From a checkpoint of a small transformer trained on Wikipedia.
Architecture: RMSNorm before each block, rotary positions, no biases in attention or MLP, untied embeddings, normalized queries and keys.
Each number is 500 + 25 x the weight over its row's rms, rounded and kept within 0 to 999. Layers, rows and columns count from 0. Numbers have three digits each. The size before them is the row's rms in percent of the matrix's.

# gate: layer 4 MLP gate, 1024x512, rms 0.112, rows 342-376, columns 256-383
# up: layer 4 MLP up, 1024x512, rms 0.11, rows 342-376, columns 256-383
# down: layer 4 MLP down (transposed), 1024x512, rms 0.105, rows 342-376, columns 256-383
gate342 094:492512526521432460483468494533475515434493561481541510483481551505458531490503544496528526539455492503515552476519535475478485491519514462517490484473524506515496488551473537484480526491465537542501446526493485492496515470471474527532576468505459469484503459511482546528510513496474509506507459491484509458518539555540524489521487511472541508535488513506504520520532483529516493497483
up342 092:471525484505515462506501481471458512515480516549497495523537482493503507489469515480501527526486501524494560502465552471473493508463473556501559528528490463510513473507498501467476479483467501560470502524488491522493546500471504456545477472499508510476493514478483482493499528487463519507528494500465517529502505545494515454560470492511518472552506483522494508457482505479516513524532
down342 100:476521473503479541498521514493509515503533530497504504516511466481507520494504486524480510477504512539491509511492479476512533496551492495475508511497462485493481448506465485528513465482548483517503508509503517496493534498480519514484472527580484482517462492514508505486491487505528483458525529501509519482514479498475499536448483564518493473523546476497483493488524501527495481477516
gate343 096:472486513472517477489498543459532440503485491468515485490478504533495438489476506509470546534531480485474504554464491523506512498525463501472480522509529486465488534515516564521467441506512488504522475489475471510484511493503487529478496449497509470540497455507504515553503484471491490510488476522501508458510530474521509558480462521477540505490561523507480459451494511481555515480499
up343 097:534503479472445554508511517477432502466512489480489526478484470478513531516502493481501433508518501475488512482488409497493495473494570479489487504457499477505493472489518497497516493522464521508458481514502475526554493499505548481517482494501510512472536511487525469488556505477530490496472522483534509484486506527520528503493516486555511521485464482500493516500488509498523458518522
down343 097:504498501456508489540503569518475485489471523512504497497529474484522480527501506528503519512483457448479483511498527491540465483486516495568474439516482471539490519503488478459508493505506485516535527502492466474565531527513534491453488499513484509470495491477523511543511493543524537535522516478541515506522526521519514506495541484475462526496467527457518517504486514509525487471491
gate344 097:499497472500529518445480503518518502505455495488498536475509493468504446515469505499468475471506517507520438481489476442507526523514498481485492477513513518499532488494518481493489493455492530510501553483536488493522511553518483489466443523509476503509415460509520479534549454495498491510503528523520537461490471524509530507477503530494469485547495507464508485508509525520461476518527
up344 096:461532506493454517439495491497517519477486456491501465500516489534524526527487505541502511526502474516516506504499481554502486477507507470514493510489489473529541544477491468478473481514526494460486482499463518500507488466467450564481506471489475530468542473476521528490487521475511530511500517472498496520492507541507500498493466449493521453505468511520493524475507473507532497474494
down344 096:521463506521511506473488472462471509500497541495529486544425428454507490520506519510453479517522467481498463505486507513511477492504487499532484505515505498492501522501519476526500490476487480493500519485516472525525463497527505535471477497512484507474504507456510505509514481489523506483504502494500506512456490525522496446507467538519500486519505527502521522489487434476477481450530
gate345 098:495506518465534485525524519513482504522515568546503529486541523474515468530477490510538495495492534519512513503509467500475510504438471489453546479514500439459474501510522477524487487520482501504488490475456507501489511472520550490514510461518478540503503499495495497528489484473501503505498518438514481500538482500504518520518499488488491500488517519508546512520513475508478471476480
up345 099:519481500483525508494548572465520524528515516497534536483465476493543500511525434491500479506548512476471459453508487504500504507509513500508475526533553504494493456475504484521507472534446469533530532499481509455503508497454455477521501470532490478469491503448484493477513465529515478491540489508496534479504493488520485498507502488457501514436495480540516490508506499481520516506500
down345 100:501529493466534527515476508497499505465482479497453512504434498531509484500531518550517486456558483486483520500505470445486482531530509508488453509449507533497493520498529538519512564490477506499489500462522504500489460502532523484503481503485546497506546473499500500544482489494474483487534472500547511440512460475470533518521516521490509484513527528516524507509527507503525534543468
gate346 101:512522484497542500463515484518499523543485475504472514491474510534489518462493496490494521474533503516534503492459487499485499491495492528496470492455517535470509504492450503499475466540518486542500514475529470515497507489472510505524526507467477495478485505505540478486503533518487499453529476494485480474449548546477509495504477514506468466487513449482525496473483492464480476513512
up346 108:511519462522481537508504520528483499519492523527492493507497454507486499485515470484469465466524472478509484514495558459521473509524542496516498511532504507562461494511520454521512515475518501554513477478509494499504516508490522524455494540466484505504495500479458476480517514527478466516493483532520500499541512538478526493449492493542485482501478489480529546506485508471512484475475
down346 102:482508539504526501503526495459523489488449493543537464511489471523536514522528528479509508530505500474536518518547526482498493533454476510476523472478487486529503451512548539482475473474487499486537483450520520503485534503456524471568504500445474489549516477525487502480480505495468542529494520515456460516529533494505538452459517497544492501493511464499487536454502486498532475534522
gate347 097:442503483496481476510484533439507438518519551484478475539522445524512514489462510487485492543542477513473508484483533503507478510513517468519467492518500516471508465484515522513523478511496507456495491514525512485513494474478494506467500508501490522503459489536495482487522527497478480501490501537498500525514509516500522499513477517507499543489465525453453527511521471557466525505462
up347 097:516528513517509523510512509498504506540519495494501522477514473528529494498525527550511493486502486557500518467514497511539508487489485502478455550474545507496506501504489494472530436470507507454513525523496486472495522509480492493498495557500557493526540511471499512490473504472521459540466493460487522500472445475478466498510529488487488509461551491482488481537494521498511479493537
down347 098:516509509485502465500471496545490495488516478512478518540506492514503513512528469468498493501516491498553525474487501503468446502488463508505518503497520495512458485509500511517562504523518499503501543515498506508517471512441505486513513502507513478545532494526500517507509489503488520515520493460496501482531505496523512490481509478498468480503505516550524476548496518448473493482525
gate348 095:464495488517488499552480480488466523455483486505534512519484500524554482499501496473507522529494498495506500497460454509503542561526515504485511505509520476501552491519503528472519461540475524502478517503466478472526470498523453543468494452478497475497494417490503497522468496505450479508544509483451506507519490503489539484425478511477480470517505519521504537490510490468514550504498
up348 102:501500491544539489505536513473473513468503489515478500513468545516477456482493461534561523500487493473488496505499504527508468502459509475530484534548508533505518467467482535496482516483491521440495462534496458489500495529519485519497549515524544519499461492542503492495530487498503517504477537473498476508442492502524465490525485494449527529510536503507526483469475514556492494491487
down348 099:504520482506500495517500506524499439480508526510483492493528482502460488460494516502528480484511549541528459542517467499469486490452485524517496502487482489509513540498486523542515528517453470501486522518541509462502518483518478480498493518476495511491506486513528531522522541494478533509580505477498511449492516475536523511496472450510475499495541478501514525506472515499480516503491
gate349 101:522486496506501485508499523485500500490520518484460485484500531463537486463509470483464507490505522527522476445482562486553517516460483496499525486501493471499533456475512514523513505500510540500490547479479484534526455506514512537480517515497525530513527493522513535518462498530525499553488493486470495506516493430543512451471523490564537466524500488515477501519508486477478504476483
up349 114:522488494452545482525505511549529565512523507493521536499514489551518489519524477514471526506507494479518503464523512496495461513437477459523498534478507481495482512512529498533496516429479473516505527506516527451478469489475474494473471560520503533476529487480510468524526535485510505498463517503521460479476492435467515507483484530484458499522493490493532484522510419511456480522479
down349 104:467534492473511496460527552513466478529491538549504542529497503495531505520520487530503475484476514534513504493504524545556483469513520510501519474508495470499454478506517486491478483486497501492498503505516509523519469470498517498508472506505480457542484484489474481489492512510496464490459534478491487479518493481500473543517499529540470518512485536502503520543517514451489500453494
gate350 101:503479484490446483512516505474493461532476498474488501500451495518485536471479471509464500521523513473526523503471501514496582499509530504513486491499497481486474455545513513511461494465492513456481471526519509480484503466495500496437494524492491494462530534501518454471495529511460504502537485459527532501482505521476486494513543516511503531533456491497509539503553502475573517468482
up350 096:494503530473500485502512460476532514493497494532509523486496536486489478492494471457498529479476438508475493476532529518458476452520525517533490478509503523516525510464510507497515542500539464480510501499441543499488432500532525488506497501476576546465474467454480504546517446520526463475480515525483489476498519478487478511500481487518507495494535463497484518461523477498483496485477
down350 102:504496500455487515511494527509515494502427544495528505500497476491478529530507435494502451486462478507491485480483522487486478502447495485500534496493483499490467564501510498496509507467528497553508498478465462518512477501518513522489507485493516455481498493465493452496488519490501498468486501506529544466531480513504500477495477504520544520472458509443551466514444512528502504483485
gate351 095:503547495506516459529500523484480516553479495480506481481510468496473490558481510483509481557507475525528514509520461464440507483484479491524509552442490487497521492496498461501492534537512515502500465540467443476482521495457498507522451518467469461518486442521531499471502530466535468457480499500563486489489483468516483512516496491487483493509503501477536481531487483557508546513502
up351 100:490468564511521516475511497531532521522549524540494493498505459516459530474512545512513489486504506448507502506520518532472532477490514530498480491487526508575528503521488470479521464472485490510503456508486504487524461499442455507494502494491486467449473477494489493498494497461480448511490493497465514471485495470479525543464516524494539493484531466501536469496487516482502424509492
down351 097:527485482447531512514501531507508517511537480493526541507526536473515496481488525457545481521497502525516486515467506502503496527455461481514523506510461578492524483562528506479539497506481504489528494559433485476510494473476495573535506431506484481481475480461530507460470485450521530493506526488501483492536487485477502456507475492485472559500493446508503496510481493485491536504493
gate352 080:497509477520489501508520458529524524504496544522483517475494509496517507515522493491439497502557487451539545485480545495496498452561519485504480521498539532507467445515480476468496516471540486513504546499479494481469511528558517442498438507494515490513499568555503498489506522484468504525532503481472486495507471525487513489517516488472491461523502515548479528488522501505505466514466
up352 077:495511547508464451486469527485444535505494516480515454500504488494476497491469506497548518505496501508531549521515488464481494500461473512509495512463483542499475482498541538521504483503489481478516459540512471497510521449509507537486511492502511488473531466520443471502470471526498486540455463489506482500490490496494512501512511486513533522493498501478518488504500529498484565491504
down352 090:490519489510516489489465497517483487484530469509507485508505556458449477475484477500499511487472468475519473505562454549509524501528458545516507507464479476506489494520488482532528497478514490458455488511496543492501513533501479525455507483490539530491461463494508495505467556504482534479527511497535501498501492540470487443532513532510495521543523534493502517518485474494477506519493
gate353 098:463465524501503494531505485476488542465501503513513533476533533544528492518515460480492477501520484491506495466473465505518507448525499517480460498543519463508489500468479495488502474487484508505485527492518494491467500494458462503489482467521493497472507482484502483506500481513488464512512475489529496521469478470491550524509448521475485462529477490497511519514460494448527503501504
up353 102:493497525488556522502495494481511471469499500564474485461474452488498457497517532504501496483512487486488453510523497479523530477474511512500484512459496506504486429532480521517491508493508506495527511532451513491512528456525504509468531516507547527501472481480517496494504505491528536485472498533512522510499499514508509500476506467480509502489473516499490498472459526471498484471451
down353 101:531477480535503512486481484547532478502475517476520468529470467497478485475491522541532466498446484501500505454494512503493470474453452482557479507439478477496472503492507508493501460521505495537489495504483445501520472500504538501492526485497512556522500506471489483496486462521500482518489497527544501490535546486497482497528517481508495515480475492464497513529458457440506487504502
gate354 095:522494513537498510540492473458537476475494483496499510514495514481465506485506512497453493543479517478488579515472512494501475498514507484498454509509537496526485506456504469516482474520497494496504499525512528486516488518539481487471471528531519561503542482459515500528509500536516497521536461513492505516488477489533530503499469465503501502495488490477478466488490485477528492506467
up354 098:500519477492495498526529498550494470423517515504459523483498500463487493512517501523459457522481491513544517509474518484499463505491433507478533462457508532464502471462497480536532489489521520522452534510483552493472520502435474533502524502522511481473517523485455517475534525484494488491538505498502477507493514514467492489495503472496481501510514535478493536491501512530475449469510
down354 094:493527498483477494481488504504484508472520474497504469503485490536505502499503473502462516496525496491498512503497469488524503489487488479502504516468532559516498540555513463517518549505570511475494483535494511485496503486491499486540503495496464460463548488492478482488518533512448476471488473524506480516475502511509474483490512498508526493495483508558526470474522483507492441507525
gate355 099:493499500536476516456504535467468497515519523507501501464512529519500501507490517509508532527540516527514490481461486509548517460467481514447442497512517516503492535525507476507471474491500474470497523500517489492548465492511514514498495503495508508510497488500501503491452496514478497494495520495522480505486512526485496497484508516473490470502478510450496514509489525475517498553551
up355 101:495549488475514564505481448499491462475528531494519491527513486512524500499486456529528499470446462522537529530470514501516520497543512516481502467499528475501501483515490499527492465483491518473496519502505486475516511497462528552545505454506490488505489546533557490510477502530498477507490468497487516459466470475432499525482512475512522502472487494496513500518508510491477494511516
down355 098:509494479484493466541453484514523498518490467514493529527423488482500471508530513500526495495473530474496514485532466468481551513474500460493519487522548496493497465494490485516473466525538497457507540511499480501477488510509507491489468512511488469532520550529546475529474509495467526477454488488508531484474520478556498503521492535529500504528459533547448503509468490545494493509499
gate356 110:546455512476546498470478459437492471492471527470493532516524498493524505442487472528477425478479495482517482500503527558487492493460497466482479499519512520491553475483492488521504494505513515493473510515500501523472506486492509521488470498498484550478487486528518461484493491457496511519519519463516522520473478525500467486448504483480551462502504502495470515513521493525502479489474
up356 103:497487508472473479512531487554503494479489451539573482524544504506501486510460484453462517503537476492525490500513486497510477463506557530479506513506449524518548578526458507547477474471476515441494482532503476491486535524533502446512500524526511455489492476491520536512465515458521494434493531474529508476541529484505506509485477497502503516525547452534517544481518534531496501500515
down356 102:484540529499527538495521460471487539523487493524441479491549508519503518489497504483501481483465478498498512505495500526477530460510526507470529493519458513546483507522486552507538470543502505509488521536520526567477467544471502493484511525497496486488513514459500487480538504488435467491515481526468546522550458486527502499492502486512488498493514495430489506485484509524503490468468
gate357 098:485498506474503500483522511478462473495526481462528508512523517461485510479491531537504414522491524499501476490501478504500473494548500492516517492500518501509468525485496478469494514541503535522474519475494514507542470543530553528536501534524482509484524510537514457550551538448522457499546516539495525487472474502524534481527466534508556495488493533488476554506511467495467521517439
up357 098:530515509497525455486481456504517454516500509493530478525476511481510517463470479491492516501528524504505494506495525479482517483494489506507453498446482531510486542477513483495503508450496467461523512451544450467512520551524526512525530466472514500478547472475486497514486454489519516514536530504510492531522510524510523519463505500499478483498503476511451487504445514478501501567496
down357 100:518504501453471510520505449515484520520530488482458487505468503493470511497497504566504497567519522489518507482497487501540486493520523487503486489468546513472483517528474492522494501516486510505478547524505566476495516478531482485514449530515510489454493485487484461493447536506470528521488476518498447512457486554533476478518513443486513540508458482470513525493468403558466475493495
gate358 106:515536534462501522477496468515467501492486471527468498491514502478556501494521530508512464551473479523519454505444506448491543469475497527472542515521471519506506484465512554524488506460492512494522532499509487514514517497475546514505524480421456516460469500509499482525488501459444490534463492489499475479518472510526495554426504482526467506502525550474499519516497524504506466529539
up358 118:476480510539476515506536476512501474447511508517507470479508498509522518501482557473533486512476490497513442500477512497494582477507473478501467475486501542489472523480501494503539490511442478498477501481501522513548486531498500442518497544557489482492475494514456470524493513513535521511506462458486489513471510513578498518486493545513487486470511549475510529503473563474503477483540
down358 095:523492492485491523543519455493475494492463500491513454509522496494493485511482559496547527499528515488496458488475488468485516469480501521547477447483462458472521489472479509502504517478502521490485485504506522434536508535497494503501562511478492522484525506528493474527480515499498501493526488465487505528477527494568520525523492513523501485524481515502539541493506466484509509477505
gate359 098:488520507521502472465447533503483512477521502535511494591517510503520464472496483497512492455484494508511503501494484531510484508487492471513502494470491499531487463512495466507466513485471495563496508493519464500533483490457474517516495532486492540485507529503481504434509506491507506481502543489500511493489521508523494507457495508533455501498504557494457527554525513523503484503544
up359 097:528525535473488525462495547499481490484518526508502540513562528490446535479518545497518504478486525462492487504514535475533520518488531545541532503479488491509524513518518457513537503472494463521503499503491516514552511509495563498470549509495480516486514481511481513515485513514457536456517540522532488490574501479552501498492534492507541472524514507529483504512530483521467472511505
down359 097:487490492502444516487522510503446532506511510518455494467483488516536499564498448465519516528513483516490515484485489497504523475492481456526510501547507548502501496533516503489475530516507516499497481503530495483518498500478451482516470513530517507510494532472460469533503495432470516545454470480504475516514473499528520525498559537512472490464503479508501504469485492455491517494509
gate360 100:503466494526481499521491506513508473524486529528487521540470506497481483492503515473448517501551533493517532486505439529498436485536490530528491504498501492524498471434486472467485470460499540483484512496478515520435527535485505484511494500505526548519488485493479508499462477505505522516487491537487493465521508506541490529486467535472512515552518493470486482485461487486456493491511
up360 111:531491455497465498466493479439452439488552490512495534500541493509526534541491496492550455522485465533484494522506484544508555516472512509514488470479515511469496487506489471517539500513485479507509543532508499500505521489492460475540484543539498516498503510478524505513507529508507479487498482512467537496514493478511532506514489502567491484476476550497489506494510463507474509527488
down360 104:537516482504492485508476467456469524500478501490484583477462527464510519496454486517497508481497444463515456495497488523496511493496488492498516489508527505515495448461475463496477484491490560472475546498505462503478526548476493480532467501498515512509518478486441512468526483486517483501484469484511510472524520492463509572485494511513512508476521507500490513508542483482486517488531
gate361 103:529518470494506473510503514499482443481501488494502483480430552493479468517516468509551484517495515529459507558517473515526546504527495486527485528488524542513469464542551497507516522502486486481516520515521482509512473500515546480497498505508496496495523497527527508520523512486527491519544500511521520467535532495527512481529455513509486504533495506473475495511485503493487476567513
up361 101:506458506504443495462480546490488511495437492507502505523505493497497503538532486500543480467505503469480496490497472457495508488481497533471476428448504508506526473508499497483498519509493468504506495498485454452477545524499535490524523491499508487551550470494491490468496491482513520467559480505534466497516517462479522509483476517491543466521519508516558510468536497483546484522498
down361 096:542500492445505495512522490527487499472466487481455496513542461507502485508537508515548511452481497527489530477501481467539481523493484511522462511455461471474523511488477522483502543491471474477476516496497506504493479549565483518459516547505525511500469499456510466510511506468517553478486505477519504529495519473531497484484448488531496524473486526468485517466495528517494488497526
gate362 106:520511475453499463458493508491475492499503487489525530514509547493489522425471533502512497470477514483562507501507453447494473497504448487475463512515463464523454515505535484483500467465496517525507516478513506553500470506498444478518503514510496509498559528501491503461474499499510455483559519465514487472498504474505480515533493506499495544509494507484525488499496510550487510461509
up362 107:467532543536479507525510519547553524518473462528548505480512527494490464502473476546514484448501473501496518506470479501497478515498518533495490503492540510487487528510494507531463522526504485489459484495482561499538525521531485496465493518458503483488450481492507459519490486482464502507492512469484507553530507494488531510472469512514484497490518516548520487523508491513526491534463
down362 104:498514507472493490504455492459541502545536504509480487518476529504516529502487458483526521533463501483451490469487493523473510484476476498489492515500518489513487486541526493541517516506482491488507518498525506490512485498500510495527449492437484493499464518539484431512531505515468474506488496471489488531517504496489475541534498500482520534498499477555487547505523543480505521496421
gate363 099:480496510545474457428475496511518531512514476504503511519532537481522492447476502481506508466515467486543480524503481522514539496514483509503498470466491454471491454506512464549523463468518485484455545470532496474503478505566481485466512511487502545528481435505485459490523451502495520483513510457504468498496557488540555486487525471507487453498524508507451562547479495503477505486476
up363 103:506513500452506492476503475497527485480453538466514484485495486524482493514538533470493536526519478497560528498502497518479518453489482506489455501486483484533469555517459530522557525482485480558465478479493548510502498496483521444519451475500466492482492473491504494505440490509508464520535517514505510498513477495553476505490513518489494492456488489518480497487507504495487478538471
down363 101:468485510548546504508488491491476481540511533496500508529493499483491515495490529425504493476504492500510535517500452501468515503504503547474514475507503498492513544470478507484452514473486481473526548444483516506530494470521520512521508509513508454472513456464525497508542478506504469484451495476577506515514460469521443480461551476495552518519505497507502474491469505495440504514508
gate364 099:466504537506481521456516485489451524491510452503525479508502500519495487496464509531513522543499497549472511517542467524549500504532475491511461504460500552476526512460511490512515468547481523508503522493496504490478504496468451489471493471508487518481534497517531458477503480483494491487478521448492462544508514558514527523491512505490480549501519493502472524484475527450552527488499
up364 104:500542535539442532506503510485453513465493513511494478499514523477511504485490514496452481520463487502483547480508508508522515490481509492490493513491499535523529504502549507544507509504536490495478503505443508471472515515511462543498520489493471482496478486508528451514506537475509509502516467514488489515523496479483506517453461497486481444490510534483479534508505529487502500514513
down364 098:496552523509500512466537546509490510472551527512510515471548503492519507520467500491509538476496463485480489507534521506498505538504490499519479509499474514487486464504531490514436466517466502494457511527481526461453512520503504504494503472506459499536518519512498521475502480509489528525478517463521520517485485536503511497540509509461526504542483500486525578501455513527538445541481
gate365 090:512507475516524514512495463517505477517467485518501472472528541475478532516501488492530511495520472447510533524512476509458551528499540512555482523513482503464514512528489484482483500529470503520515510469520526534495488513489530480457518502477550451449474499529529510509500444523512510527505496493505512509518480535484492490520480501541487504471463534484473503477506513484516526496492
up365 089:499490487500513487489486524537476472483500522499492540478501478477482481500484473563498474499500551534508487515515545524575485471466512524492534465480501467532509471495476499478503458493515462477509481478494512490518477495488492509515509504471519499546503545489511541482527502503477500483517478526501495458501527474546491477540477507513493542477523515528546543490548494537460518539512
down365 101:537494538508487499457505543487491524531455470487520509482506526485495489527472509505448461471511547523478477499509523528507451490486510492492523517534460543491481487527507472482492527517493475473474540518459493525498489479502527497498497515500487531549543523512509481529438517501495518452496482531474442513492520504517521498493486512473459468528535535478510461527537480515514503510520
gate366 102:489475493468524488494538496530526499533504499554480521528520546541493493507485516495484490487487499500521492447509493520503510480550510493507518480457456536532492504532514446493530527562488518512577523488453481539509489484519478498485503516512462498527470517501543523549491486516536497475503538512489506490473506465523476503499469535493499501495538452564528562542463516487519510522510
up366 109:513484518525471488467512484506472533520523478468534496546472527526495494508499439542506495526490533502471412510523441508505444549451510512451519528483517494488502519487515465477517469491473500515539535525498492504459451513493471489527512439505502563507504482530477511507497513541500501505454518500489546495489518469466491494516515470517515473494502543478524509456503497494499506481503
down366 107:487482490519483511496506532524476519475498506501496527535465491489509520478486479496513513460511474496481470493498552524543492524485487494474524478496524495501480481513481523491503531485475476463525521512508494526488497507481526499533455469513529487529517511508451529552553490509457449465500523495504470520513460469502493478424466457467503523499495515507465503453469476518523498510518
gate367 096:527499501498513512510481517491468518461452476552529543482480557482507528511472467485513513491525510544514528538491446469494504505523546495554502512555515464491506490506504463539495480528501466505469483468474509511508457525519525515458530453499507513484516486537491504488532516523535564511513517495540509496472549521446527475463538481478474560512475511435485500493483523472523531478555
up367 091:505460508491509509499509531478513540476507477517457524529508493484522469492524482498521522504505494530501569501478480481502498468461539530500511479556537504509522516493508484524498456472506537486479497520481561485498489539464487500527497497498513476550540457535489461479507555471512492545503520485524470487443546535494486502469511518508555465514485457499502519498495518449550553493490
down367 100:478519537494501466477519465545504499456514501499478455493488450514511494477518485516473507485522470501476496492523533475529511491542502507516470487512547487463506477488512502530492527499521560530516501527493535521502497489470507485487495508551509483475488489485494522522465530495484474531475523505514464483476516491474509516489537496466508495512534522502524495492485517468460463489536
gate368 097:477527486527550515475478482505530492540507488519484471500530512486456475497542488531562496511527517480487520536491501517468501518495497468491453513458504466531479515486480516514453478531517453524559467487528522487531438495497486514500545484496532482482525525544502472545505522488542479518505520512504507494521466501538488525485480519489490549500482494499498486537485465510482518474487
up368 094:467521481474472511519503490537530465505511508462489528460473518491496501499488506526519521552588478490510492517505508451467476542474490498513469475573482543478515497521495521463498506523473458516501477524498515494486489505469510508515494457530538509515510505529512491495530527506487509526491467520495528527506549449526519540497491507463504532516491522487504477473500491504490485457512
down368 103:487511493549503543483510523449505504492498468488488498506514510496533519483509491516564523508551491508463481471541521504514518519488500495513484495548492466522476492490491487522509487524487496480479532492478536431510493501498492486492503496499477543473481556500461480491510473481524485512480501490552488499507470474482530529537499538541505506493507508500476487542473504527500512531512
gate369 097:480496479471470494512502479453542495492478491538542532497520498481530470482499503479514462473497510514495483498430464504516501521516472468481475508491483478507467488548493486475501501520489522543466496554509485478502510490470507524474500511499483484512486450556478479496525496506512506470529543490524499484501457513520480494513502508522490487507463513495510483485474516459466486475492
up369 102:515507511534519523545533472489524512530530573489481529487440450469483520510480526543487517511494520479476465500504514494481549498484499483509494520474527525480496477497519561487484524460493460481439503509548510481486492487505508515482501474504527493483489517441503473484491466469532495468533503523530507468509520500514536481464466457510493481502518481531472485489494511466497459500552
down369 099:511512506518491513502519484484480489494481489501511515515552529537527486497499511494455521468543470538502480477485532482506495499483494501494526497495489494519500510484510533449479543480528485485480524474485453525496513461450467472482480499469516500523490485472504501505488489479516473489470514529493468495440477497506482491468515549522562549514481545508498478494505519536520461524509
gate370 097:464520527515521497480489516504515534484517481545488463465517505502491533519475529521509515508554444461500492481515481502509507554506494511523494473504508524536491470482512480527504496480497466517509496541487541528494476490482489477490498486522522486509490498518495467506504530532529472469470530470503519495494505490527507539516504512483484514428498492487524509552489514500557509498447
up370 094:499503463510501523531458479520477535498514477507485495496475469475482464474499477484455491467497518497517481496472500487479491502476500522483506467494524476523487516467499495507493474509449446489518510474523489508503517484516445536475498524473536527485430526521524502504507517532501480469443492508479470520521499501483505508525493460486450461500472495480538466518499486464499506487535
down370 096:479475497516471534497514470536520506484519464497461512531514494529436510490504515502520532481486509520486513517470490500482512498521530501507476538517477465512491505477495506483481500463517509492495487445498537453507471507542550503506515523537456468530494488477515501523526488491488511467493520495540500519525529480506446531509501514482522519491483470509469546513481544506495482512513
gate371 098:516522504478476466506497496495512514496469502512492525475539526522514521520471494508474555465529527487530493510496490498473480522530535466553525499463462510525469494483527490525461525496556508509471488507477526526492499458508496508476515506481495446511512497454519487504489481506493540529520512512502507497488531489507528479479530517513490528496503455472479461496482526520520512495529
up371 103:526496524500446527505532494486448525529515489483495472479468480505503474477461503481506525515499473480450488522500480486494498500541482495509482461530489455479472503514487502539518512529493439500467519465515473508510470446451491517493517467500554511479462525507498473495492478488509553499479504486552496544526518503495509474523505486508531533525498482524509531511500528524497509496543
down371 103:490488466534481475513508538497532474532498496530523495508529478513484526471535507508441527513497478521504487518524490477503499487524527506513508536527506523503529509457532521535501494524523509530533456480508523531495530465480497463473487471534545518514488486498474518493504504443521494487508523459495470541484527479566495477475481499508454526551539540470499522522517467497519503503441
gate372 094:504542518517478464478530486494505534515493505509478479530499459531510516528526532511531479553506555524480456491520495488483460536481480491531498490512511525529516488463511498457446489484493491484509493478507527530525503470546495495494494524513497471504475479500491492505509474464508527486505497471497496480541509468528497497522539465521511499533499463500538518495496502493477472500528
up372 100:483475540556529534474483499463517495443514509496492516488486541471478523519504467484466537480483513526495497518495484566523502488521503513480473514463511480483477503461495466481468475500482519496528504542497484468516518501510554505538484511501467543474502489517485487542466525493511492480510478520529506452476504505581519535511486503503476512518474521513472512481524502513444501494521
down372 097:490505477429518556487505517507507474482496490499507515502480482495559484520476506477511512488532483526502507438509488486520475476461478497507488529526491551526488525513488492486432536499495501485506498468455473475496478488458491504473475473486537497459483526480516449499477487523505522495474491524501471476517470511507497533467497473514503493472549511501509464490521458563501446508518
gate373 093:468469504507496510525509519507484507428475517497502493524514516481462478463503533528500497487553534496494502499491487528480479532490536461528513495536533515525504464492472502513463492537529477511533494497493511507537511486473481510532518452534473515504468505472487506471508531509496492511466499517500496524507515523529527474483464530509493525499500539485453507511516477476555468484487
up373 096:531494519470530507507491512495450494532516535498537496467492495470506454485500516509549505500507443514482484536503504492515512497498563474537524504505491485474511514483509511478462521486496492508544497521518491499500473491483513490457506482473467480520500544520484476508426528534479451474490511534479502504476450527519462510480508506508478483505455545492500504507478451488496515520497
down373 097:512506485495477494506502507470540445527521489496498518521479481487485477522435521476523516464530511498516487504539501526545504491519525469504491518445508457520473492513481496491516497503494497546447495519524474488460518521456505569538502497449455518506520473444508508511489502524531425487487510506496482520522500495498534467528501484504514486495537514482491524527476481489452452488481
gate374 102:507507482504559454465524493488553500496510481459476528520546489468493527477482494527508468503535486519496555451523476505470479465500486445507573508442543505532502504531519517484504470500486506521524539476489490477508494462511439462491493482512484474480493523573511569495482538472520503498479484501476544494537506506531497519532528479539473482499506497490485532514480500496477508424531
up374 095:476534535431510480530485497493534509525514521524519476456539480470480499486510521554480520492534474502482517483504469459489445558470533524453505530490522477490471507525506508481457509520495476482505504518475506476522497469531500502457501508510502521477496523531530502515495512510503522473460461487495504478512496466474489467457546499497555516519474524468515510503526474465457553479473
down374 099:480531504484523500477503531464497513502454495542480533525523482529527496530534469485529525498471540459479475503476498481500492497474507513490497507496506480513489472506499486538469485509488470509465482490486505517487497526497515557533499533446503523486478508466510459507457507518539477523488499532461511478487472525501464482464526521508523469487448505486498473524433515486515501580491
gate375 113:540510481496523486494495488515490492482464486520455523518426501539514475515508441493470543493504555514514478504524508496524514513513492498505493491495538464549464522484502493474508507502483518465494490464498474505519511520465514479486483470532477530525476528518510531456516494506481490473518496500468485514496479467536479537474490519529533517478569484459462481490488458405526543559477
up375 109:511493518518438551529496480493491517464491562509534527511584505507492500590480501553508496539470488462441492499498494505514524492457505538472485497455512489536479421531501441502493502532488459547484480497482559499476456469523469518502496514489516477486511530486514438487504487515489525525451532523547453501465521538491483507510496496505546501480506474522442525488507534530482487504493
down375 101:501489497534517496495500506473531469555491522550501528507525565541527565483523521512469490514527463527510489511509531521522530547475456492534475508495551497538546473506520541502490487527459544493461506539502478487515472506493521500497501507450490482542516537484485483484496515448504499535501499482468483451492526524523473495504509486486480515507535521493497514539515552524478506459549
gate376 100:513488546509479526505482478451482473458478516501497536489470473520498509463483478495450482486490526489505488540461492438488489500540530551514492513486534470485462492490507483463495513512524506493498556467528458464494477427494523490499476500498499541525498500508493527506461483517440460512531544499507527504505488518508472514477508481540512461465536488476521497530494498513509461538481
up376 096:485487512511526519494511489495503503486517416490505506465511468473470487527516470477480531461524523530462486467518507505530509495480522489504462540465510518525499505488489496513537507498505470510489480509473474496479500488492460495484558481517505522507514524561479465467531503500543541475506515548496472513474549515468502521527506487510523501498514483499535496529517494528494487464488
down376 102:495463503506483487524532502532514477523520499509500518479507519496481517495469506494472511517480465540491476530528499518451492523491514502502543473561531526496475498488498509492499494522443506536503508528525495502487549478462489505525514505541495500524469502536509532475505507505527527501454508489554536561526457527503507481520511561475500519510447473517504504546484498507497467556535